Weights of a small GPT-style language model, trained from scratch on English Wikipedia: normalized queries and keys.
Each number is 128 + 32 x the weight over its row's rms, rounded and kept within 0 to 255. Layers, rows and columns count from 0. Numbers have three digits each. The size before them is the row's rms in percent of the matrix's.

# up: layer 9 MLP up, 1024x256, rms 0.0466, rows 627-635, columns 0-255
# down: layer 9 MLP down (transposed), 1024x256, rms 0.0478, rows 627-634, columns 0-255
# gate: layer 9 MLP gate, 1024x256, rms 0.049, rows 628-635, columns 0-255
up627 097:096147127134164113125154144158101136075153093169162110125102093144062126130138131173103206148062106141105109123100174100200130129179143150123108105075144134163132093142059160113121159117092132124121134200158174145092097114132084120157134149183103157094173105128100161126161120141131189099143110165184108178122159101097141125130111132078205145157090178160114092138128171130143181138075110161113180094057125124125118097130136119176066154049142165129119139159168088140186083170152127172146208146080139104094143162121131088113128133142173144134140120155176099147078158119145027136117167216129175160087091167139119111124113166127126154071140193137075169137097099110174114158183096085137151128137100137131138121124144112138185098118138164103118137099082129170091135124116122
down627 094:085121125124079094102142131139085107153152111128120145118139123093131119136127148121152096118124126124130069178132103097133187124085117128122084146131086133146098080132167084073145090109134146114091110166170078173097152095104139099148151067151111053106147151065095065074096157153133068084108166172146163103154108130126125069182189081137161148153112109113095158131117096163162121166123130127192127126137111139132133135140138150156193137126140139169092146150098136169124112046217109103122087145143145169132070111111172194133123169098161080116073113045120122159115202177163155120111092077121135178132121141112139061115115075114202127152149052139123084124121159132126191152060162143134124152163091092138170116146101172122137151139121098157170068115101112165149084119125186
gate628 095:134151116135162154092092169171159070091105196171144136158153073147119172095096127169142141124146145139135118126162117056154132171124079166126125092094182109134186136109098131194061104127162145117136090213125152094151121160132090099186136086091102078130124111088122196134173142151141162129086127122066098141111124143071115168164112112071181070088131131145118092092071162083098138086080099098103099141110118112153078131194153111139104148148160159040170167155086181191085117099128139133102122131127123080108190141108112146091092085107094100103120166175127179105152106162144124122135044106160153203157135126158119121144156144132150136130141116120119089121089138109127094090157152134070131109113142136121122153099133225093161151156104158119103120116086148066122108152141126
up628 091:102170169146059152125132124154126129100098098137170111107136114188125087217148152129130120150143080057121130208073108104108068111141179123107119160077073118157146093144134103088201116124136094152186144121140112071058111163102121165147194127126115102123123106087183116125164132129195061083093116198094098108078104133194098115092131178150158190159127147120103124067166163117134164092171116116160121140134113095185135098157155141104113163130148129121085103099137163117140154095105107122125151125081158120123166111142108137145157127139163111153200125123082137085125118113146128149155115135165196082078066185127155092169094145147113148080102099073138106098171083156193127147115142153105186144157104199118095126143125108137141132131121157131160074137145106177161151127075099
down628 093:124155102076176102152088106166153115140136165140096125116128125117139116133177154095082094113148171176138086096111178143191110143130095130178120137163115157120133160139170112148115129147143107102110079138108124100108088101214103136154131041121078110147092173173113120086165155149070148156120092177107121115134112095080102163115083123117110105099164111071082127128136130092174119129114091160143133141147167120140087192161123087178111153130159086075130198157159174164114126119109141159127056112144087108143238124133100149098112052105155082168113107114159111163178133127126174128146059113152103143149153108136095128134111108153101149195122139157108099197062158094123081070176126143094083171110114101097121160149158096158083085127129065159106147194089119115082179125130089
gate629 098:119128200112142130085063106149126095111147146185157086112133140163112099122132120132090081093094056123106124152128181103069200149156170116152134162132081096150151124131171107133090151115106178190116143096066071107114114113114138133201159184167091193056099114132163165126137162057139094121084141118170187207115079113083067112150137122171132105115138106161111121192118110191125130214057094093101129116143177126113160140136177174152094072128087133087087160127100161109128161108089118158130136144096112129125133135133137124124141118150148115109165137075116135144136118159127101148165104120094178203135169083161133169134133125112132142087175137143131091132096184154159073111103140071086142091138191152066133154121066129142139112142152097150089134089142160145115152137105115
up629 102:112090133100095106096120103114131078107088153115177127079105138137130064128132159089131169089117091063162143129135141122104173093108119137111129105117096144105130083125092104090135126071115125135183163127107133075143101111155147095170121084052151174140069124099129168141175176139145133094191149144117086125141125100118108114122135112100154125144152134166195086163132078100073120123078066161139130107130143174148112138143163165107124124135071147112156097168094133103124095122244101119160118093143093125095143112143094134089078135084148083102111186170119123159084136161168094092120147132092160126204161146224174109160106124147124089103171154061132192080200152124099144137133154238194152136117101170131111084139145165144166169116142149113131092117160144099089129170142126
down629 099:108138144139142129081102090096156145123081141083136162115033060089123130117119139130180132119129095074140167111134100169164069177094118117108145114113148044136107136138092169103102106156120124124162124073126159194170139106177092160113066163128144135116106104161084060125106167072122160125169133160091141108072169131119108164114160083155171138108114110085164146160102173163104172128105120191113178100081091160194130109089117157109133118110113141147156101200110081057122082158170131125129089109148090157148145118103060108005092103097164163120112108189121082079051167095147097109104090166137143060142104150146144117144139127089140138105124138157129167075122149113108127115141129132175136163103116133146116128090204076149119152148134115146139124102134096141143133104120166
gate630 100:176109178155118113098084138146179133117139192180123155157161155134086163111121129135093114099154130109152098130095170140098128139175106102164143122086137107105074111188057102093121178089133120116186073102145124110120126117072153162109102181111139108105103108118144112094126146175098154142120105080168168167139141095099141058147127141145106107139112107097191149120143107103112083103109136087153035103136124137138143122096046110153159147127121167164102057150160119123124096154112136203148135146161120084170090150115092161070125176095128133201034099114094149108095156211072117077140121129117088149104123142143137115137093106143071118111160127131112188095119120143150124101141093079109094090093145131150128085034173141154110141118135119072093117154128166164187092200174148
up630 100:097109087103119075182135104094159149103107143108142126135112149074102196084184123125153084142103144117063161152139074140095113132097124114106138147129153085117129140151129154112060188147123074125109152126109103168138134054162113114228164156114081118186124107196188155138145095102128112110169143123139127150097158130137133144116152136115170200115112141086133164096125131118115169137102169119140216110139126115166178114108179194129144083102150183122125149134107177107148150169148061124180159122123101143131060056119138145094124138083119122124131136112168111120090133139153084129068072182134150173135178121165147135152123064114182082165127118136172115178132110159091220109094155103199080167146161102100135166132126164151164172158130095143168096148144174137155110113093162
down630 105:155112086105150165155136118104121132116139100144110128149131135121098154120113131097193087137081096142126100131162111118090143129134111129136161179176132112110162174116222107155129172131159131129078162124083125104144145136092080073110166097120108077122135113160129159167131075069122084099086122184142142126148115112148135137090152046091084207134134151146122122062112119087103146163111113124178211170104137153137146076162148163185156114106167107172161173140087126196180138154127067096126175104119099148126126150080154150092129135152138069057171143132154078161117131133164091126107132107118208120150113104111140143147064112091182162139117103090179068151121155128055113172127117182128066223150118134136136187113160102142169147130115148162122188191113121107112147115089141
gate631 100:115144140089074159134123154146125167140144116135101172166088150159126100144152167145129145111158058120091116131185076197154153171138140159145152127140123137159129085153180099152142174120104106135096131113175179084102028120181118110118144100108131131143136101122130168172053199139135183156076121204120126160213132147107095115135149126157106097159122131171133153138191143214079200175117106131080101140089077144171100159160134152139079121127106099162130151087110097112172168110082089118053114141078087144107130088120093125164082144127136187120157135115104147154135059103126102163124114136140107107096136169081158138082136145124128062136122084100130120147136113147116141116110155124111182123131184175182105195115108136140121078061109141121096111077165136173167131144173166
up631 100:126038149140126179091181129162169082097127136147043140127182212049094156162117110105191087083166169055128195102129160097142137101189121168130098091126087088102123117131161168138093096168118131080115099091197178088114138137126126152083153107102123121082106114100109134159127160126170160097112097147124130107130138071079156138131156130158169104162135100126087175151138092093128134172180085113129177102139081132104173176150163162105135091109087108157133111157146148164161161142126130151120137105195104114117125132131115121129181147098106091136070141146113151096116058158139146162084080103092149086156115123123063094157080170129149091206122172129086174175112108134074084153124143111131128151105147119134141075142088136148117168102163126140127138190132072133139153159107092
down631 098:129108140177137087117132111121131151124133108140122085107081085149140220123113070133149117176105127119185122124148148106095125163118142111102127154093126117071096150131141130167132089099161133128166159172138115117077140159107175137128094097149133129170165135222175089151142114084169093144114145129104124136111156144133135180118130080168090094069140061072134137166038068094178132107121106159162144078114187119102108107102116106145143088088136082123115120133194135167150103170158160119150154133134107114177164137094165103093126173166180123110152079117106166165136245092153187079113091139120168108134160164143090110124205127156136118079144148145177038144153080164089120142131120147097114099187081137079111098141128119158114151120147111109069165128052167155124157135122132
gate632 102:139157160076161126158134116148115062094083144087199124121115076168130104172141145134146113089128150121154140167138115100107052118105105116182092179133100125137125111148089148104133084078151141151168130124143140115120092133196168057122094179086110161160114143064120114112085152070102154107125105166086137166178108121159170181114109141128120162156164134147153141138153123109118146164082166116132146091136062137108167147132127133089098143097179112091120099150132159194074164200191122119192117160118160151145142112092134093093108128134131128065197121185152105114069120163101142091085139114054142106140149154085120121104147107145118142164085213119085064114154095147158158108141116106184128199108112157171151184140092062160099167104190139144070079102113155121133129107126127
up632 107:119149147127103148115163113177146074115160091132136084133084138166106111174090120138135109121148113115096157100178141168128092163131155053111151117125188112177126046141209154099125146145169122159181106113149131174165166165132093139126153110094114130126159177129118112177143124120146173116114112122159180089108150165136093141092103136124153112069113094174145100056120129156111095173136110146155132136068228138178079130140125135142196140191138140135098142176138115160108111088108200146135138165117155115154128096162165103074107143176146138140116164155118116072118133097164092161113152085090070194136122122112145059107116186169171153093146104183118115157202145140098068116137117113133109106042129129146090123158103099144136131100129118085064131077146112195160139074192150
down632 101:114163084122103113132067101223154158159149133141123180145056133116138117168087143124083127150118093117125157144111162165155081155101128099065156123115195100151104129139158164076130092107178147121137146060105176130140116085119110058155177136075123103182107183192162106170158131100168096108168114117122138168142154136144102130125124090095164169111168134188137135112138174131093173152149137156163105163106159131120128129170097066120135108115098155157117110118117128151162168126117189162125131133101152084142171131117143149099179078139143042108152168166105115126107101165083139134152142090149119155108182112181149136177117115095106160071152076178136187050151178123087117168136088175079138131076109150161141162096114094112138070139132160098084112147117161098183079068094164
gate633 097:157169126201122108091100126181171161189145122076117138142141173112060082122141108105141136163130143152117084145137110079079119098136114162075104060113098123127164106119134129127176148110135128067117133151117181151135134069093095070137137147132132121109154133151158122095089147119072172111117081095172120186081104111072132112120100127138165108117204157152180098187110101132154140150117064120129163131059131181114172085102144181122142162115167141115119126091101125061091139157119180163119108149192134102132107063131182172138128157145079120119146145137129177093141177161139031127101139173063112154204135140145125063114157134173069169166187154138165115108155148092100170117143110172115156132104162147103082152166149095100101105093131118133087187131097144107159102136093144
up633 088:117132106120189144175132144160189086091131122123113138121170163128163166078129115150117109150144106121114084109145177203147127106157165146104166162147120108118123178111155106129129128114120146194048134145139134191144150130155161155139110130124111124179090159107123112121154120166078087147076106121127092172154153167225110163191117086109067218139125116115150127102163144103121173091113106138172078162165149097135072149143099173127117174202073143168096124124129150121144135088215118094093168070090127087121129146219144094142150125129147120151159081173116142161119096121140132161101153105140154119150075110183058184082119092123120170099109141170089090096176130157129078099124216126165135173146119139138142106147125109133131105125150137114180135197129080102141092168140130
down633 095:115159165155098105088060120137147177181120162115172077125170166103064091128100160100157108137116122169067113120172074073095156137155145152087109098138093070125162033157139166092171172118151106111167110113148148174127140095126108100179175169129129143126102106150177113168101178120097178094117126117136117175130139114089141086083165141103139112088142174101177081139065144194154109138099129171082145101065132183145156107149175146155137121109154204120129135050137117121139142142126177188176092118173144118172119089087146130124143154101135056105104129080138098131130158164140082081135196116103094159104101083139172086158153151133161121126170137147129126120127149124123165152083094134106184121130145121092081117160143163092114176154154155100117156075167161156194106133103172
gate634 098:158113136106156140179113115142140122102081091154079138205170129145116171154111142083148129077126124142097104106170121103131106195109186117151138077106162190118117058116126103089113120128146131112156082090153119123140134172175145142133150074116135084148153109149111122165109142128103100111109102114146109158133190088099078133100173126125166076107143145076133124151120051104116148135148114119113115144098155115180103248111096134130120100156144086140185079114048172138175129132161137096123062137069124098127141165179146089097159111140108204130130108131092046116140113095126161169092151153134180096115115162070085128062128144136115155147145109074121110163175128130196108084139160129083132102149138089131112142136156090162136089043134099127149161094181218125140092141148095
up634 100:147129155168229108106144195131150081144142112132200090155130119056143106114164173121119112072138176125144094097170159156143120104192146116124162101199176194127124116136078121166134117117060130120091083095087151139135159214186162153102162079146083104162149175086113107186123154080136119135061128128175115166185157110151191173153138158102131131153109111140096110107135079137076114135082164162146144129127131132112167172095101091152105083111095108192113114132141173104094085117111152075131146146075127145090104086082111151113160133196107096157207095130174107123114140158069122090141134116086088078119175155115111119164090082118141096107100131104160153149142098124107112065133163134134109128112103132105083107148131104100139135148112087102153114147095121137141040105127147
down634 105:113085115119159096107091100081143134113080167173093168084155104118162103110156152138098137057150146145120161146128146090130131137115133121100085104180182088151104106100188119134195120110191090119102115071129133173131154194174124114152137094163110093176133107109115083114077141134158076144110150128147119159130087137152180106099114144178121128123162167097172134065126120105084165143120118115218122165108137125116178135087165156122168141139120101182095166110133096108144134118152157060109179134115123133139157146084149103151184165190172179110116139087120134130114168169176154193200171222143169182098179152151143161153094154059184118140052141134090100101083163105121156104101096121072118140123141096163103140080153137129116126171108121102086103111110167118114075179099123
gate635 098:129148148118132118112132163079128087114111098154160106088113154166132138099186181156085126121094119146100065201161136062098106122088129116090182158079132118136068156131131116152150132146091158127105141134083131154167140114110095056163160149096089105115072126117160163180138142184120148099095144105093111086096130158173120174116070101123080084127100179090141185153152128139172154084093161127155063180149187150133168189090144210103096143094107151125091102143107175121119107158165134151165166127166137170131167142130107114158142155172137009154150122136120135109106163143126156093111053152148155155136107097083127132126158203077095147110159124165142126120141132097122133080127100103144117146174191101079113126110112111159133172079146158106080109173087157088137156058083118
up635 101:168115107118107126115132162154170087086193105137106209185123171123135104128118096154126084131113076123136091112082088085136162134149103144119147106123136193132120143165098130152038105095146117161147177121046131128118114081112079172124080143142094126132084122137128127125112071136149147106166087136126110125129147121110113163183142110131136149063141069124140120163068111104133171104112079083184171108153157104128046130122162121148121138039113143137051144068139140143133171126157158132136110117089094118130090122106173078045110123090143157180154151111135121109141133130096139138162119130157087135121114097156113116147094124158119187088114113159110130117134120112102160150113048121153134088080214129111097182010086209115130096143158180164107136131071133100143102121159105